config = dict(
    d_mlp=1536,
    norm_eps=1e-05,
    extras=['some layers without attention', 'capped logits'],
)
Each number is 50 + 15 x the weight over its row's rms, rounded and kept within 0 to 99. Layers, rows and columns count from 0. The size before them is the row's rms in percent of the matrix's.

# up: layer 7 MLP up, 1536x256, rms 0.187, rows 355-381, columns 128-255
# down: layer 7 MLP down (transposed), 1536x256, rms 0.111, rows 355-381, columns 128-255
up355 106:63 37 42 39 43 55 39 35 51 61 45 38 52 47 67 51 61 53 37 15 59 54 79 41 19 29 78 26 62 57 55 30 50 56 69 23 13 75 48 58 30 56 49 63 26 48 52 48 57 20 50 34 77 41 57 45 33 27 44 30 53 35 35 59 39 24 63 59 38 48 60 58 59 29 55 47 54 68 49 52 28 79 61 29 73 35 28 39 46 42 66 44 50 81 52 45 46 63 43 23 62 60 69 50 34 55 79 79 45 52 51 79 35 57 35 64 35 44 37 40 29 73 27 52 84 54 58 82
down355 109:66 49 66 60 37 37 43 35 46 47 69 47 30 73 50 53 57 55 52 18 42 45 61 53 37 51 83 39 44 37 25 24 38 56 63 36 43 58 56 58 65 29 46 49 45 58 52 38 37 49 68 47 12 67 46 39 49 41 46 61 52 51 42 23 33 57 50 65 39 14 31 43 49 67 46 25 73 42 19 37 57 44 51 53 55 28 51 42 66 26 57 83 46 36 46 45 65 41 41 29 45 30 55 78 69 45 43 89 66 32 37 31 46 46 31 51 43 63 69 38 44 57 55 63 53 74 61 28
up356 100:69 00 54 49 64 58 54 54 57 21 61 56 52 54 46 33 40 86 37 59 85 42 44 30 67 43 31 42 51 45 73 41 44 49 60 54 35 62 47 26 54 34 52 40 46 51 39 29 23 55 39 73 58 26 60 54 52 73 26 71 50 66 82 46 33 53 72 62 41 51 39 24 64 31 53 60 71 43 60 42 51 60 38 49 29 49 53 45 54 47 36 38 32 66 64 35 52 38 34 30 46 31 71 53 36 32 40 25 32 12 73 45 54 59 29 48 45 23 52 44 44 38 56 57 60 27 58 64
down356 095:54 77 48 21 52 39 82 42 72 42 43 33 45 23 42 35 35 34 60 58 47 49 33 63 48 77 46 95 64 70 33 61 55 31 86 70 46 48 74 56 35 36 55 41 21 36 64 65 68 31 60 67 45 46 66 48 32 43 52 53 61 54 36 63 63 53 39 46 82 26 70 14 58 55 49 36 29 76 57 48 38 56 43 42 53 33 53 41 63 26 39 34 71 69 56 39 50 50 36 47 69 70 48 59 38 54 37 49 58 50 50 40 56 70 60 58 42 18 43 30 74 41 45 46 32 53 45 29
up357 095:60 60 50 41 80 50 53 33 80 36 54 56 62 58 41 53 30 30 22 63 81 41 78 39 28 71 32 62 54 42 54 35 52 54 37 55 44 58 86 76 37 48 58 35 45 62 46 40 54 68 87 51 54 56 53 27 39 46 69 49 57 43 53 58 44 54 45 47 37 67 50 31 72 25 34 22 55 45 59 44 51 70 54 38 52 68 21 67 41 56 57 43 38 72 56 53 38 56 37 47 51 50 66 58 65 42 62 22 74 35 61 22 33 51 54 48 21 48 39 40 37 39 29 66 47 48 76 48
down357 094:47 43 48 51 51 42 38 43 49 46 57 65 55 59 50 51 61 63 74 70 51 37 88 41 60 39 66 39 59 22 45 44 66 59 67 38 61 64 75 35 43 79 45 65 62 67 36 52 60 45 58 28 53 51 61 48 49 50 41 48 32 44 67 54 38 40 43 68 42 56 34 69 42 40 41 34 38 44 41 91 42 41 35 22 36 44 56 61 12 52 53 26 69 34 36 48 29 55 52 47 43 44 44 28 38 67 53 42 49 45 63 45 36 50 41 28 61 49 51 40 34 60 68 62 54 82 18 59
up358 087:37 51 48 41 78 22 55 77 65 47 64 59 31 46 39 58 53 59 28 63 45 51 68 22 31 47 55 30 71 44 33 59 62 60 61 39 48 56 49 49 45 52 35 63 70 61 52 32 63 83 47 50 69 18 34 41 55 31 45 48 35 74 35 42 42 73 37 71 39 57 21 92 65 41 73 19 31 21 52 40 54 67 51 46 47 30 68 62 40 68 63 31 55 53 65 38 25 74 48 79 48 62 70 64 60 79 72 44 41 30 75 26 42 60 43 51 30 36 59 30 72 14 46 71 54 52 33 82
down358 091:50 47 58 47 22 26 42 44 65 43 41 44 65 62 73 46 57 86 68 55 67 70 63 58 57 50 42 61 64 46 38 56 34 29 49 16 41 61 55 63 49 41 45 22 71 70 54 56 22 43 83 58 35 46 59 55 31 48 26 66 26 43 30 44 45 38 45 55 38 23 40 21 40 37 28 56 59 49 19 58 50 49 39 48 60 89 47 56 50 51 25 44 32 51 43 39 55 77 53 26 78 59 41 42 37 58 63 15 70 39 52 61 47 58 53 78 62 67 85 72 36 48 34 58 53 44 57 51
up359 094:38 76 69 61 76 54 52 27 31 27 20 65 77 65 61 73 38 42 51 62 70 34 55 43 74 60 42 17 60 28 47 55 36 41 52 61 42 57 40 50 52 51 49 47 59 38 43 56 56 51 45 27 53 37 49 67 55 53 54 27 49 03 52 59 37 56 22 63 53 15 58 46 66 23 44 57 52 39 28 82 25 68 43 30 42 43 53 50 27 77 40 48 27 34 57 42 33 39 60 34 72 49 60 69 46 56 33 66 44 56 50 56 49 52 36 57 29 66 28 37 45 29 47 54 28 65 41 24
down359 094:58 57 49 42 56 47 52 42 29 40 52 49 41 39 28 65 51 52 14 45 55 88 47 33 27 60 40 42 60 56 68 44 81 75 53 55 52 37 33 67 58 54 47 54 51 24 70 47 54 33 48 74 74 38 44 54 28 27 37 44 75 35 37 40 18 66 50 62 50 48 44 52 52 34 63 44 27 48 47 75 61 60 38 51 57 43 41 41 18 41 57 57 48 48 61 41 59 68 17 37 34 75 62 55 52 50 27 35 34 32 50 49 62 73 32 58 42 18 71 41 42 44 41 76 34 45 40 55
up360 107:47 38 41 57 48 59 38 50 62 44 39 49 44 47 51 41 61 12 20 45 64 73 50 41 41 22 69 35 20 57 66 44 28 51 31 30 62 80 54 29 22 45 50 56 45 26 59 39 41 99 64 57 59 30 54 40 53 51 49 70 36 68 67 56 29 54 68 51 70 56 57 73 63 50 38 47 69 65 53 69 27 72 45 57 39 53 44 47 61 44 42 46 71 62 48 72 91 23 47 40 43 59 48 46 31 25 35 36 45 45 36 68 50 39 60 53 38 55 60 47 44 49 66 33 57 46 47 77
down360 107:35 32 38 60 50 73 55 44 60 51 67 62 33 37 31 56 63 40 38 61 44 73 47 49 25 33 69 17 34 53 66 55 50 70 38 61 44 43 52 24 47 47 79 61 31 34 57 71 47 62 53 58 74 47 58 17 46 62 70 60 63 46 29 33 49 21 16 69 65 68 25 22 40 64 51 42 60 67 33 42 42 37 48 57 47 35 46 60 45 60 43 63 47 54 58 56 67 45 26 64 74 47 45 28 75 14 57 29 67 52 51 58 37 65 57 45 45 21 57 33 26 43 63 62 40 44 79 58
up361 111:53 60 41 45 58 24 37 35 55 36 60 39 20 40 33 56 52 31 55 50 44 88 43 36 96 43 68 40 24 31 47 27 51 47 50 42 67 35 54 51 33 66 80 37 42 23 66 19 60 74 45 49 65 43 41 61 55 67 60 56 61 49 62 55 73 44 73 37 57 59 55 64 62 53 64 56 50 51 40 60 23 20 34 35 46 63 55 41 60 70 33 40 42 59 48 42 59 57 47 45 64 55 29 72 47 36 63 58 50 36 33 72 73 40 16 26 73 73 48 52 10 36 65 36 61 49 39 15
down361 104:51 49 50 34 29 56 38 72 48 46 41 58 56 48 50 68 68 46 43 26 32 67 56 55 70 29 77 37 35 46 45 50 51 65 48 41 47 63 57 48 41 83 28 43 60 44 47 40 35 65 46 55 76 46 67 24 51 89 40 45 64 38 36 68 41 74 81 48 81 40 46 50 32 82 90 44 58 46 63 66 18 00 41 71 34 60 43 60 45 45 34 72 51 12 62 73 58 54 44 44 59 57 34 62 38 47 60 47 43 46 40 38 61 34 36 52 60 58 29 68 34 52 66 39 41 49 65 21
up362 088:53 38 46 55 60 79 36 68 31 68 59 62 74 58 71 32 32 61 29 46 58 61 50 50 45 41 55 57 65 49 44 31 33 49 36 74 46 46 37 47 38 72 54 34 46 23 46 37 10 48 53 59 36 47 52 47 59 46 44 45 63 52 87 31 58 40 56 25 22 51 49 41 57 32 45 47 40 48 32 37 64 78 55 36 53 39 25 28 56 37 74 51 58 27 28 38 52 64 81 59 35 47 51 51 85 58 49 45 52 60 59 46 70 14 62 31 49 60 32 58 43 33 47 49 48 40 21 47
down362 092:55 34 63 21 44 31 73 99 46 77 50 62 72 57 79 46 43 50 39 50 33 34 49 55 51 47 52 44 83 45 44 34 61 59 26 50 51 33 29 44 35 52 38 29 54 66 38 60 43 62 57 50 43 78 77 50 30 58 49 41 54 12 11 54 41 34 63 59 54 67 45 47 64 44 52 63 86 83 62 54 36 30 55 34 24 48 54 44 63 44 45 42 69 57 55 63 49 45 36 51 74 65 74 37 36 61 65 33 58 45 36 66 38 45 65 34 47 32 52 55 55 44 41 51 45 45 37 28
up363 105:45 44 86 57 47 65 19 54 40 47 51 44 60 58 63 35 43 60 61 56 39 32 50 62 52 56 50 63 53 56 63 63 26 30 24 44 54 48 62 46 40 66 40 62 59 49 60 55 54 49 33 49 36 34 44 47 73 55 65 68 68 67 56 57 43 76 60 78 75 57 40 51 48 34 29 56 52 44 62 70 44 57 21 22 41 69 53 46 43 67 33 61 35 62 40 25 24 85 63 45 46 56 67 65 81 65 69 35 41 55 37 41 46 68 61 87 34 46 35 41 29 44 52 49 33 50 36 61
down363 097:34 50 53 39 69 45 67 62 29 66 63 38 62 59 51 59 42 50 53 43 17 50 50 71 53 33 50 58 58 54 25 39 77 52 00 59 59 57 47 47 70 55 54 50 43 32 51 54 39 61 22 57 42 50 64 11 55 42 71 63 48 43 52 49 57 62 76 71 44 85 36 41 58 40 27 40 54 45 63 54 53 56 20 38 46 31 54 47 68 45 62 72 41 49 57 49 46 51 39 30 26 53 59 64 35 51 73 46 28 70 53 67 47 48 53 73 34 20 54 45 49 49 56 66 49 44 60 38
up364 094:71 41 37 39 48 39 38 51 48 48 56 39 23 37 75 50 77 65 38 58 37 50 79 30 61 36 60 73 31 49 46 24 45 73 51 46 56 53 56 53 46 10 13 36 58 31 49 19 35 56 40 75 32 48 54 53 40 46 06 42 27 36 74 36 68 41 38 62 31 47 49 36 22 58 55 69 32 57 41 77 60 38 51 41 52 54 31 49 68 54 20 25 42 49 37 71 50 41 64 61 76 40 56 63 49 23 37 59 59 56 42 20 34 66 33 57 63 77 30 62 53 48 08 49 38 80 51 40
down364 106:46 28 55 46 42 42 42 41 22 54 71 63 39 55 51 61 54 67 52 32 41 41 38 85 43 43 55 40 65 59 47 69 45 32 73 56 52 62 59 52 73 45 43 49 43 53 61 63 30 25 31 30 62 25 62 45 51 31 45 52 53 40 42 23 64 70 26 64 43 36 38 65 53 52 35 61 57 57 30 32 45 47 39 42 69 44 57 48 33 59 51 24 39 95 34 34 31 84 64 37 44 44 88 72 63 54 31 51 36 43 40 35 35 51 48 64 61 28 65 59 36 27 62 39 71 44 47 34
up365 104:81 64 51 31 40 66 43 47 60 57 51 30 46 35 43 52 65 73 28 48 29 47 70 52 60 63 55 26 82 47 56 52 57 55 34 32 60 55 51 52 36 27 33 39 43 59 51 68 38 38 26 50 51 58 71 45 50 74 45 14 76 63 55 39 52 49 44 60 25 56 47 43 38 41 55 34 46 47 35 66 44 86 39 46 18 34 06 80 73 55 57 39 19 66 48 60 45 46 42 56 48 42 65 71 61 41 45 53 55 56 61 71 53 35 48 30 65 36 40 43 16 50 49 65 49 43 75 63
down365 107:57 40 39 33 45 58 65 63 41 56 33 52 40 36 36 69 52 46 52 29 53 13 61 46 49 49 47 66 49 67 56 49 61 45 53 50 72 52 43 13 35 12 45 40 47 31 21 59 62 43 45 50 43 54 63 22 46 70 54 65 38 57 50 31 44 57 56 45 61 55 58 44 39 59 53 37 54 84 51 48 76 76 48 65 59 53 31 38 66 56 43 35 47 35 28 59 46 61 44 48 41 45 55 58 35 29 51 15 45 61 70 49 57 37 39 67 72 56 22 34 23 55 38 57 75 31 44 35
up366 102:52 54 42 66 47 24 44 52 47 31 55 59 60 32 53 41 32 41 56 32 78 34 44 55 42 58 62 32 55 50 45 42 72 82 34 41 30 47 63 60 59 37 38 38 42 33 56 82 57 54 24 40 21 39 22 58 37 38 73 63 24 40 51 44 32 47 58 46 67 60 53 64 58 17 49 34 41 44 30 69 50 21 54 53 52 60 59 40 66 46 59 32 71 51 63 49 57 43 62 74 75 42 25 65 64 35 45 61 24 39 72 47 85 31 49 47 59 41 58 21 53 39 55 38 51 66 76 27
down366 099:57 29 69 38 18 64 52 57 36 65 37 53 58 60 67 36 57 52 11 41 44 50 57 58 63 61 61 51 64 56 31 51 43 73 29 62 35 33 53 77 67 54 60 53 65 73 47 52 74 51 45 38 41 85 46 62 08 31 39 44 53 51 57 59 66 56 45 64 63 63 50 45 34 75 69 54 35 51 44 60 65 20 33 51 54 64 28 39 51 84 43 75 64 68 70 21 61 54 62 59 26 56 64 41 64 59 52 57 78 65 55 30 63 71 25 45 24 37 58 58 67 58 46 35 34 58 53 40
up367 088:57 61 58 65 41 33 58 39 49 43 42 36 44 42 44 37 44 88 26 46 49 55 35 60 50 56 46 49 99 61 35 62 63 30 29 68 29 45 43 70 51 87 58 31 50 45 42 61 52 49 48 48 29 51 47 43 51 48 61 42 42 39 84 76 51 63 44 38 78 65 47 22 50 56 39 56 48 45 38 67 55 46 76 40 45 28 43 36 88 59 74 36 74 54 67 36 17 32 63 72 63 64 61 50 23 45 43 68 46 57 35 53 39 55 43 60 64 57 11 43 33 41 40 68 64 70 72 51
down367 095:52 35 34 59 55 63 21 22 48 58 60 60 54 68 65 53 77 37 75 65 68 34 26 47 36 34 58 27 00 39 57 30 39 95 23 46 55 60 68 63 38 54 53 59 47 37 77 47 48 60 26 29 58 79 39 30 68 51 42 47 64 63 29 39 55 66 61 52 27 51 51 71 70 40 46 56 65 41 50 51 78 43 23 48 64 79 35 57 35 73 50 54 45 34 61 47 56 45 25 40 18 33 63 42 49 34 29 53 33 67 82 56 59 45 66 40 28 54 33 51 51 20 39 62 62 68 34 67
up368 103:43 63 49 77 60 68 30 52 56 90 78 40 66 49 49 42 52 62 45 75 55 46 71 65 56 70 69 20 68 59 57 82 31 28 48 37 64 52 38 23 38 57 37 67 42 60 47 71 54 96 41 55 44 39 60 60 25 68 60 29 63 52 59 36 50 64 32 31 41 56 00 52 51 27 44 42 72 61 34 46 41 52 24 67 64 50 33 64 68 56 49 35 54 53 41 38 51 49 40 46 51 35 69 43 51 56 56 60 64 40 53 57 63 39 49 46 21 59 46 31 46 64 34 45 58 59 35 66
down368 104:56 53 74 47 28 49 47 60 79 55 57 57 35 40 50 41 38 65 59 10 47 59 55 60 55 38 23 43 45 60 44 55 44 51 76 51 62 55 67 48 62 75 35 47 62 84 49 50 55 17 57 42 73 39 20 47 59 54 65 53 34 80 63 78 74 55 48 42 42 54 64 62 35 55 57 73 39 50 55 49 50 35 48 43 51 61 62 82 61 39 79 52 85 46 43 38 69 54 49 40 52 26 36 26 41 77 69 79 70 58 48 47 52 48 48 25 53 53 59 31 31 66 65 48 48 43 41 35
up369 101:46 52 79 48 44 43 40 53 19 68 45 43 35 47 33 59 26 68 71 60 51 71 56 26 31 29 48 57 58 42 34 82 41 44 66 36 51 42 36 52 44 45 52 52 56 57 60 25 52 89 61 58 48 42 63 32 68 61 30 48 23 56 92 54 70 65 39 54 26 59 30 54 79 50 24 60 47 39 52 46 33 50 46 54 42 72 57 26 32 27 51 62 61 43 59 73 14 46 43 43 65 89 42 48 52 56 67 33 25 60 54 40 73 36 21 57 59 42 58 46 55 55 33 38 54 68 59 61
down369 096:64 63 70 46 59 31 62 75 31 47 52 40 47 47 29 48 60 66 77 35 48 42 57 26 50 80 72 58 55 59 61 43 46 41 65 17 29 59 12 37 33 58 60 54 51 58 56 44 63 56 44 66 48 65 72 32 64 18 87 61 29 37 50 67 48 62 53 54 58 58 50 75 75 66 44 62 47 45 35 39 30 65 43 48 33 20 65 80 55 35 49 30 46 50 43 51 54 60 61 35 33 82 49 50 51 41 49 65 49 56 35 67 31 30 78 28 52 43 40 64 55 57 41 57 64 33 58 42
up370 097:50 59 50 29 30 54 54 28 43 31 27 54 47 33 55 95 65 39 43 28 65 62 29 56 58 33 51 46 37 48 47 33 41 57 61 40 50 36 49 31 65 54 49 49 37 50 51 15 53 64 18 15 35 44 32 52 69 68 39 53 43 45 48 58 50 54 42 66 44 67 64 58 25 46 81 75 48 47 74 58 48 38 59 53 51 55 67 40 15 57 50 17 35 62 39 30 55 38 60 69 49 30 37 54 60 33 50 71 34 34 70 48 61 59 80 64 73 53 10 58 75 44 46 47 50 64 78 40
down370 098:59 22 38 74 00 51 92 49 42 43 34 48 51 77 20 51 46 48 68 61 34 44 32 64 26 59 43 74 29 58 65 44 41 41 18 54 51 52 44 22 43 55 66 47 22 34 44 67 54 67 56 54 55 55 42 49 60 50 46 45 77 58 88 44 41 41 46 55 60 43 48 52 80 65 59 40 45 52 33 29 61 55 41 46 60 45 19 55 73 38 48 56 47 52 71 52 68 38 35 53 49 53 22 29 77 42 47 49 56 44 33 47 92 58 70 70 45 69 62 51 63 49 46 42 61 79 58 62
up371 098:37 54 77 49 62 67 51 47 43 27 35 54 40 49 45 75 63 57 61 93 48 61 46 23 41 45 14 36 27 50 63 42 69 38 38 45 79 46 75 44 56 66 53 46 47 50 47 38 39 82 49 47 44 61 52 66 73 80 51 57 63 69 39 45 10 44 55 62 35 27 54 40 14 52 75 48 45 50 33 42 53 43 23 26 43 50 51 49 40 23 76 47 56 51 84 41 38 26 39 45 66 38 54 48 58 52 61 47 57 44 66 19 72 58 70 56 56 38 52 47 24 50 25 30 68 57 56 43
down371 097:40 34 64 24 35 37 41 74 22 13 46 57 63 29 64 63 60 52 48 66 19 41 33 40 54 60 31 65 61 65 60 79 60 57 37 33 29 72 48 35 55 51 76 44 33 43 59 37 67 49 60 36 44 69 57 66 51 48 64 54 60 65 84 53 41 53 60 46 37 58 45 44 48 49 31 55 50 51 83 43 60 63 45 26 62 60 47 59 41 56 64 52 49 31 69 39 84 37 54 41 76 71 37 47 59 56 53 49 50 47 40 37 55 48 61 53 61 30 74 65 47 51 45 48 65 32 79 28
up372 098:44 25 50 22 68 84 43 55 28 17 63 46 78 68 57 51 43 70 31 43 41 71 77 27 51 60 24 55 61 40 71 26 60 46 43 46 56 33 35 87 47 67 62 52 25 53 59 31 44 69 29 45 53 41 64 68 42 59 71 46 78 69 59 66 57 44 68 49 36 45 22 80 42 59 55 74 74 37 36 40 37 47 58 46 50 32 23 33 51 51 67 29 41 49 61 30 41 35 56 46 57 56 40 34 61 49 45 59 32 38 54 57 70 51 42 58 43 19 30 56 54 47 73 29 33 49 50 47
down372 094:76 79 46 68 66 61 63 44 59 49 52 57 64 37 57 73 43 51 53 52 07 55 54 63 80 82 40 42 63 47 27 40 55 60 48 58 53 29 50 47 45 50 70 65 54 30 70 33 53 80 46 46 47 49 54 71 39 46 70 65 53 72 53 80 51 42 44 52 57 43 78 32 69 44 48 70 37 64 38 53 33 43 58 58 33 38 53 45 31 51 68 63 40 33 65 47 50 33 11 57 22 47 59 45 54 50 71 57 57 58 26 43 39 54 49 28 68 50 47 59 82 77 58 44 66 39 42 44
up373 089:40 58 46 30 57 48 46 51 58 36 67 43 73 44 31 49 72 62 56 58 46 73 56 59 72 53 50 48 64 54 36 47 73 40 30 57 51 49 72 55 57 43 49 59 67 51 72 51 63 69 70 76 48 15 54 64 48 74 31 47 70 33 86 68 26 50 47 52 56 52 54 28 82 59 61 53 46 49 50 59 25 49 36 64 39 54 47 47 40 60 66 53 48 58 58 34 52 44 61 84 80 49 39 87 45 43 55 52 37 50 59 50 81 72 50 59 57 61 44 23 67 53 63 47 55 54 63 57
down373 093:18 65 27 36 55 22 52 51 61 18 18 34 36 88 25 48 59 29 63 58 52 51 47 68 53 37 41 51 48 57 52 64 60 72 55 59 38 51 58 36 78 75 43 36 75 48 45 28 71 79 13 55 54 76 57 50 35 23 39 44 22 57 55 38 30 58 45 68 59 67 48 72 39 48 72 54 78 32 51 74 40 43 63 66 61 56 56 36 43 51 30 44 34 47 78 70 50 46 31 75 64 41 35 33 44 42 49 41 64 23 46 49 45 48 35 38 57 39 44 41 44 21 18 43 64 40 24 31
up374 091:40 42 61 49 46 44 37 43 41 26 53 69 19 46 62 55 80 46 52 30 61 56 45 53 48 41 50 60 25 28 73 55 85 53 44 27 48 42 59 73 57 42 49 60 53 38 64 58 36 56 60 68 27 42 40 78 33 40 46 52 77 82 66 44 20 61 51 64 34 73 35 55 26 33 56 54 37 50 35 47 33 64 38 41 26 66 30 60 41 30 64 30 33 35 44 40 45 50 67 62 50 40 35 46 63 44 35 47 69 54 58 50 81 53 54 50 90 42 35 65 32 53 32 39 62 22 73 65
down374 091:57 64 62 56 45 22 47 61 43 59 43 36 90 69 60 49 63 64 45 69 63 33 46 63 39 44 24 67 24 56 39 47 43 33 48 21 35 90 50 58 33 65 73 57 39 73 44 23 62 41 50 51 38 55 54 29 51 47 34 40 39 36 62 45 43 42 53 40 62 46 12 54 64 34 64 43 53 46 70 56 66 38 63 42 52 33 38 45 37 59 72 36 48 68 73 52 53 33 48 51 65 77 70 45 50 48 33 38 63 65 29 61 54 56 44 65 74 40 40 78 48 31 60 36 38 56 46 41
up375 101:39 68 48 30 54 51 39 43 42 54 52 64 40 61 62 81 30 60 55 47 29 46 54 53 29 36 39 35 56 30 38 51 43 59 57 46 40 48 42 49 51 69 34 40 52 34 77 58 31 42 76 50 69 57 47 68 45 50 54 41 81 50 70 27 67 37 46 43 11 48 46 44 62 37 36 71 78 44 55 49 68 24 68 15 25 47 49 58 58 51 53 51 69 69 59 57 81 15 55 50 48 72 57 76 41 66 62 66 48 42 49 62 75 23 50 20 25 29 53 32 47 51 59 58 84 59 64 38
down375 104:68 56 41 79 66 58 52 55 46 73 19 66 50 55 31 59 38 67 25 53 37 64 38 57 19 43 36 50 39 42 53 45 48 36 21 58 56 46 31 66 50 68 73 55 52 67 33 60 44 31 65 51 37 35 79 81 39 50 49 62 51 77 55 57 48 75 53 58 50 37 73 51 37 42 37 77 65 39 33 41 45 70 36 37 22 43 27 68 40 43 51 36 53 92 49 37 54 52 32 58 50 54 74 61 35 40 11 68 57 54 52 65 46 44 22 33 42 59 66 70 38 42 57 45 53 35 64 61
up376 103:52 63 42 47 27 43 60 38 31 52 48 52 43 18 46 31 71 79 63 38 50 39 43 47 81 53 55 40 48 35 49 49 55 44 67 55 65 51 41 70 50 49 59 56 64 88 54 40 63 46 43 40 60 59 47 41 78 56 67 43 43 59 54 72 38 64 57 69 55 58 52 33 76 68 59 46 70 44 51 76 33 53 45 59 29 49 45 62 59 52 58 24 36 42 22 94 60 43 70 44 33 43 51 73 67 45 48 60 63 59 38 25 67 36 87 40 36 39 49 51 41 50 66 44 75 70 63 64
down376 101:43 27 45 56 43 52 16 37 22 46 46 27 38 52 68 56 29 56 45 35 76 41 62 34 76 53 38 39 56 63 53 35 44 51 67 32 45 58 55 36 72 46 61 23 66 40 36 43 38 81 40 60 59 47 42 45 54 62 74 69 39 36 66 56 41 70 53 56 67 36 32 64 77 50 65 41 38 42 53 44 61 37 34 28 51 54 38 37 62 64 66 19 66 36 48 46 57 53 58 35 71 60 43 69 23 64 47 48 65 35 56 40 39 81 75 15 12 38 42 58 67 39 56 59 54 52 32 55
up377 099:48 29 49 51 43 63 48 62 42 49 55 37 49 41 59 59 55 35 64 38 63 62 54 48 49 43 37 64 73 51 42 45 41 46 28 35 30 40 46 63 63 42 64 55 19 83 74 61 39 80 62 51 50 38 28 39 37 42 54 64 64 52 79 50 57 68 37 44 73 56 43 49 58 45 59 54 48 47 49 77 62 69 73 52 44 27 53 77 88 51 47 79 53 75 40 62 84 32 51 26 43 48 39 39 41 48 58 22 43 68 61 80 68 56 58 40 34 45 63 56 78 55 15 74 61 44 58 35
down377 100:56 35 45 68 45 67 57 46 51 38 58 47 67 22 46 41 62 48 50 55 61 36 37 53 43 60 62 44 62 68 48 44 67 39 61 38 37 68 40 44 41 35 52 67 84 25 87 33 44 27 49 59 65 41 73 63 31 62 62 55 50 54 24 59 65 43 50 59 29 65 06 24 37 58 44 41 46 88 47 84 66 48 41 66 35 51 56 44 67 43 59 87 53 51 38 70 19 61 38 44 83 78 38 49 24 49 40 65 30 71 48 59 69 34 80 46 58 28 41 35 53 34 51 61 37 53 55 63
up378 100:45 77 44 59 58 44 50 36 48 53 61 59 41 48 45 46 56 47 56 56 70 41 56 45 13 49 63 55 31 47 53 56 48 44 09 85 50 56 25 32 52 52 35 38 36 46 73 43 48 43 39 60 58 39 27 71 51 94 67 52 66 58 41 80 60 66 58 32 56 61 57 47 49 44 47 05 49 39 59 31 31 51 38 30 69 56 12 38 34 61 67 35 65 86 55 46 62 55 62 62 54 15 31 53 54 72 27 72 60 53 52 46 70 66 66 43 38 77 32 77 52 26 78 41 42 61 58 45
down378 097:50 51 58 58 51 16 66 42 49 59 76 11 48 46 55 21 03 64 36 38 62 38 72 43 43 45 62 21 66 26 41 65 58 32 47 61 52 87 35 41 64 58 56 47 52 38 40 53 49 38 42 70 53 46 62 62 62 50 46 81 37 54 71 32 57 50 54 56 38 63 47 52 54 46 46 62 71 57 32 53 65 47 60 61 55 28 60 70 60 21 43 52 23 66 37 44 53 45 31 10 46 46 45 53 10 28 51 40 41 29 54 50 60 13 40 33 35 65 63 81 56 62 41 50 57 50 49 40
up379 085:61 62 69 48 54 57 54 15 51 55 39 54 58 44 59 58 23 54 64 38 29 56 64 51 62 52 38 45 63 30 32 48 46 59 58 38 24 63 53 35 48 67 51 77 59 69 56 68 41 41 64 54 49 51 57 36 61 52 67 63 37 34 43 68 46 79 53 55 52 20 45 66 72 67 55 70 56 49 25 72 44 69 72 70 51 49 74 56 41 59 28 40 28 34 68 52 86 58 33 41 54 27 67 54 29 48 52 25 41 58 45 14 43 48 48 35 65 58 71 79 73 33 66 59 47 40 26 63
down379 088:27 55 55 49 18 45 62 75 38 72 46 42 38 61 35 40 48 54 51 57 72 51 48 67 07 38 46 55 54 44 50 64 54 99 69 65 49 48 34 46 49 57 31 21 91 56 63 33 52 67 53 45 79 35 61 64 55 41 44 44 52 64 76 56 69 44 75 32 42 65 56 45 27 44 43 48 41 73 68 35 46 16 27 44 27 51 62 61 47 32 56 54 57 57 63 55 66 11 55 50 62 60 21 61 57 55 67 40 57 48 23 74 50 45 50 84 77 27 51 41 63 55 55 58 35 55 38 55
up380 103:42 50 45 54 50 56 63 41 50 26 51 43 73 39 43 40 55 59 33 52 58 59 36 29 32 64 53 50 39 61 37 45 26 38 28 46 18 74 33 61 47 59 66 43 42 58 56 63 64 60 49 36 64 59 51 54 56 60 38 52 79 56 60 50 53 54 36 40 16 21 30 44 58 69 44 48 51 44 37 55 64 42 33 22 51 42 21 73 36 64 17 39 48 43 51 27 35 51 42 65 55 66 26 56 27 17 66 50 45 42 24 48 38 29 72 34 51 48 66 39 58 60 30 27 74 34 41 16
down380 102:32 32 61 71 20 69 52 51 46 35 30 48 28 31 66 57 59 42 46 37 61 22 25 47 32 71 58 39 35 37 44 41 38 50 49 64 56 52 55 22 48 39 67 44 32 41 54 21 47 32 71 26 45 28 50 31 59 53 34 55 47 61 76 18 40 47 35 28 49 25 47 30 66 34 45 41 49 34 43 39 48 35 51 69 38 48 68 64 64 42 53 69 20 41 28 46 33 38 47 34 42 59 54 85 46 56 59 80 25 82 56 78 49 26 65 62 29 58 38 62 55 65 42 27 32 38 23 42
up381 112:62 59 59 52 45 79 59 36 53 13 46 35 47 37 59 57 48 41 63 47 39 71 67 31 59 41 42 30 79 41 74 67 51 27 66 52 54 72 34 33 48 62 71 59 76 33 52 61 57 54 31 27 49 47 22 40 44 53 46 44 64 66 47 51 57 59 35 73 40 69 46 28 50 73 14 17 54 43 72 60 45 35 58 32 58 58 55 40 59 44 52 47 13 40 62 61 28 55 53 56 26 49 33 43 33 38 66 82 33 59 29 42 64 58 37 44 65 67 44 45 30 16 42 40 36 61 84 52
down381 108:48 74 50 60 54 62 43 59 36 42 50 59 56 73 45 52 65 49 50 41 77 46 59 62 54 58 40 41 57 49 44 44 48 53 60 55 62 13 40 46 35 43 53 48 88 66 25 50 52 38 60 60 24 35 31 59 46 14 31 42 30 36 43 47 49 65 57 53 67 63 28 52 69 78 45 37 41 60 64 62 77 35 14 49 54 14 31 44 41 69 58 55 54 65 40 26 50 64 44 40 38 40 49 78 62 33 37 56 45 37 49 35 55 62 45 47 41 89 41 44 51 59 26 32 76 85 57 59